Weights of a small transformer language model.
Architecture: RMSNorm before and after each block, rotary positions, no biases in attention or MLP, tied embeddings, capped logits.
Each number is 500 + 25 x the weight over its row's rms, rounded and kept within 0 to 999. Layers, rows and columns count from 0. Numbers have three digits each. The size before them is the row's rms in percent of the matrix's.

# layer 3 MLP gate, 768x192, rms 0.151, rows 685-694, columns 96-191
099:465537505535488516495512484509523482460492509482461483520533492480549528515511496439546543496485497481522499500516499544503460540495494539496503564512485486499544469505441510492490548492478510474473522497503505534521494495483500501516466498469526519488511523448506504516523462505495509498
096:540489482534456486490530517508459516445495470481488483493517484485507500444512485499522451515493473514539494527500493511516498497488497491504490503532485515532508489476517504434499489485510482495504498447570488515500487511519481507533484526507498520512464482486541492548467505478491524527
099:496506446535529497502512502507517522455513467508512481517488502479508517474505503494493447484515519509505472473491491475499503476502508513533480489476473488571512497515446494520514502504528508513501562472515491502496555526511546518481492511437482512453458484475478517522497512519485479482
098:523483469480507496491490531518508527476538476477564469473497493492517522530506500497478500529502479496471542506480454467504480521489528447532488494495444573489470503460463467460508468522484507496458500537482532458478481493442526520507497508482475493473470465513512475514504509500514501479
113:474514462491519544497483511486479529461501508512471463501516501542478515469525511504508487494525487459493532502504488496513484508466477469541489482530511492481494515505507489487495503502515434544527521546490546481527539478464482453503484519542482483447481492517558519491492504483524451490
118:496480517481467538475519526506533507493527485493530488450486546517533499472505504508516490551489512508445549483481477471515466467509470478497499489490494553480516482528502474446502499444479547530451519519497511473505504475500490510495530502481501503484475459506493488478497474560467466545
107:515469471484529508480507495495488488485507480502486463482530473501509516478483503494504473500570509499499493547528517518488476474494492496526492549546477490509549467495505473528482467520492479489505511540483508462462472519492492509470478534461527533477523509468466477498469517471487504462
099:460477494482486531486498482512517522500517508476541473500508509490513454519403504465502468499454477498493498499490467469494483518507476486522479449524496505492493558467492503511506485444453485462453537531505518474533487499540517507467528553516490518465467531495526496485504549501508494520
100:482535461456506478504526466529487537481475539515499522528496473492490479533447498508477541486483483535486461533527498511473510455498462522545499475495535490502501493469447499502484508485509510523482505534514465482533501525526500504493513463477505496548498503468516510477495468460508505424
092:522522509506466524489506461537488507431492526508485506499473491442460538484522491461462491540564549471499492536513509477503531472528501498520469509457493514538511536482490510467493502494476497523547514476517559488514484486497513498526485475488489477486496511538497503506438481542461490520
# layer 3 MLP up, 768x192, rms 0.151, rows 685-694, columns 96-191
100:476470486457499532514487545571494542468527532517516507456502546501505528528515561503496536483502491530481506496446496531534511520491501480486460505519463479496515507512507517525437454494536486501500519520484493518498509521497484483531511539509528471472478502509526522511530463482549517552
093:539478495470487495489499514501488536486485486486480505521504484478480480472489514522503483483504453528486488536495468497532497503493521489486480490519484513519500445459503506450574517449499499506464520457530492484515466546510526489519470502542526494473480537485519517524453461493492549486
102:512450494506538480467454528526494497514506485516521500476537518515519491537478526496514547480462491485504491515509517514508532513490504486497487485444509523477492549486528492432524456523476474494488511546496487465498518538517521495485518520466538507468540494491506527494523538503534518470
093:518500488518485513460475430554464497530515495481476463505527480504482524519484504496539533470513495506502477536522518522498522499473478516500511530532477464483539507511522490498458470510504501473498512486512487468480503456518512500517476502518527480527580489517501509495493463505511476503
095:516491508506473487476490481519513468555496500495479559530493486466511489502471501485488527498516540570513457483491530524487481489530530523448517503466473474484512483496495517484516507522476528462456492473510423522493484517536482540504499522498516487547531481477487486476512468524466512503
110:469520508500476508447486546494492521474515505512521539473488464510493463511489507524471514440492502497527498486485495511525482521511538485544486487528547515502514499490484507524517537462501526520431524542451497475475469537513526535483553484504472528536510491484476490482490513502533509503
108:484489504513483506486487540501505489521510472550535498513546538492531473532509442496499535512520488529491526522490514494462536521447499516537451496472480536528489496498496489510489553500488486536548479545482497507522506537500485516464472511504525502497523510501501498453498554515528528517
086:469462495467499511479501488465523522491491499501550465491487490493532445519448500467516466502473428502480492507500508502498484532536477499512501489511537509471508542461484497512504467434483485488435530528496535519530466474508505510483520535489546498487483509508482478463495531511513519479
108:503516535474517535516486534432486451474486535523501434456512472444474523497471512543472525500512472522448495522490475517487494474490525449504527536492508509506531476509501476493498484524533541485520508489487550481493481519528508491491538514503504483477497542516491428511503474506499520510
080:483496491502490486533483506461484471513501507468501530515504533495551525508495499564543527476439471522485483482474492514507481508528508505508487484479469504490492501531491485522476501496542522480471489498528417499490498541541526519499542498513521517487503487472561512479556513494508505504
# layer 3 MLP down (transposed), 768x192, rms 0.139, rows 685-693, columns 96-191
096:541529522507529481498499484479487472515497482487514497512520451512515453491485472509520480525489546487541500492559487497456435519481529505523531507506503514534505511475501516464514492533493500481507485467536501496508527490497462477510468462495500535517579486480488527492464539488503504489
098:463553488485501493533492482482497471516511536503509512484488479513491488547528479493480588505500499485491491494478526524446504482501511470482521472498535513486491521467484518539448475478481522488501500543471507511510516513493492492465509528472467512530532539494471520468516520505506462512
097:485493493492424531475519518485496501491526536484507481522474469489486518495515468488489425518499512518521528482500481493482484475492479514486523511524528454489517489501470488546465490540535474530505417474521497517509470483510495463537492449558441520535493484476528489483498515486463502501
098:528468516519529499481480543498504527441514496467498508515550512473452504490502523506481461454516462484486528510486477528504503515477554483494449491516460510543485517494502522486491473532484486523493465526499521479545491520452474512512501482466444480463466499495500429499498518488506529440
096:479490458496547557460490491479485539511504518496470481524481525560511526490528524497510443511487506448514503514503524531512509512458508455536483482513516505550513470491501500476468513531509437513487536506515508484527556456487475459499521518501510485462472504522539538509504497491497469518
090:496466483423528455543512518491516515555530507493483440480491516501491536492510457468499480544535508465515507501500457488497531501541488461485487537469529451481499538533497481488476489491521490484487532502540509512513508529500519470472499503477513496474521501509534533527517506502528522493
105:510514464492499513503529495549509491485503504433476481494508491517481476474475508534493483486503529501514514502517489491541472530505543511498528514497509508533511529537527498463535499470564468476479500471492453484489503507541461486551560504507526504486508515509557524502527511517483478505
096:522498488495501500529481520495494508491495534510481526505485488517492514506551486472507505522565545432497494447521493523527544449496460490522515535493479502509494476544503541469527493554509515498515500519488507473496488509468501477538488442442504501503537457550498532514516490489493470477
096:482480521503478503511463492540496502521509496510489511532483550491555473487538452469529468479529527483526525495494482502512454548491532526502516514547470519487454498506556477500514493479477508518499507521490506513448470456464493524505445519570485511506521544545504544472479481485508465506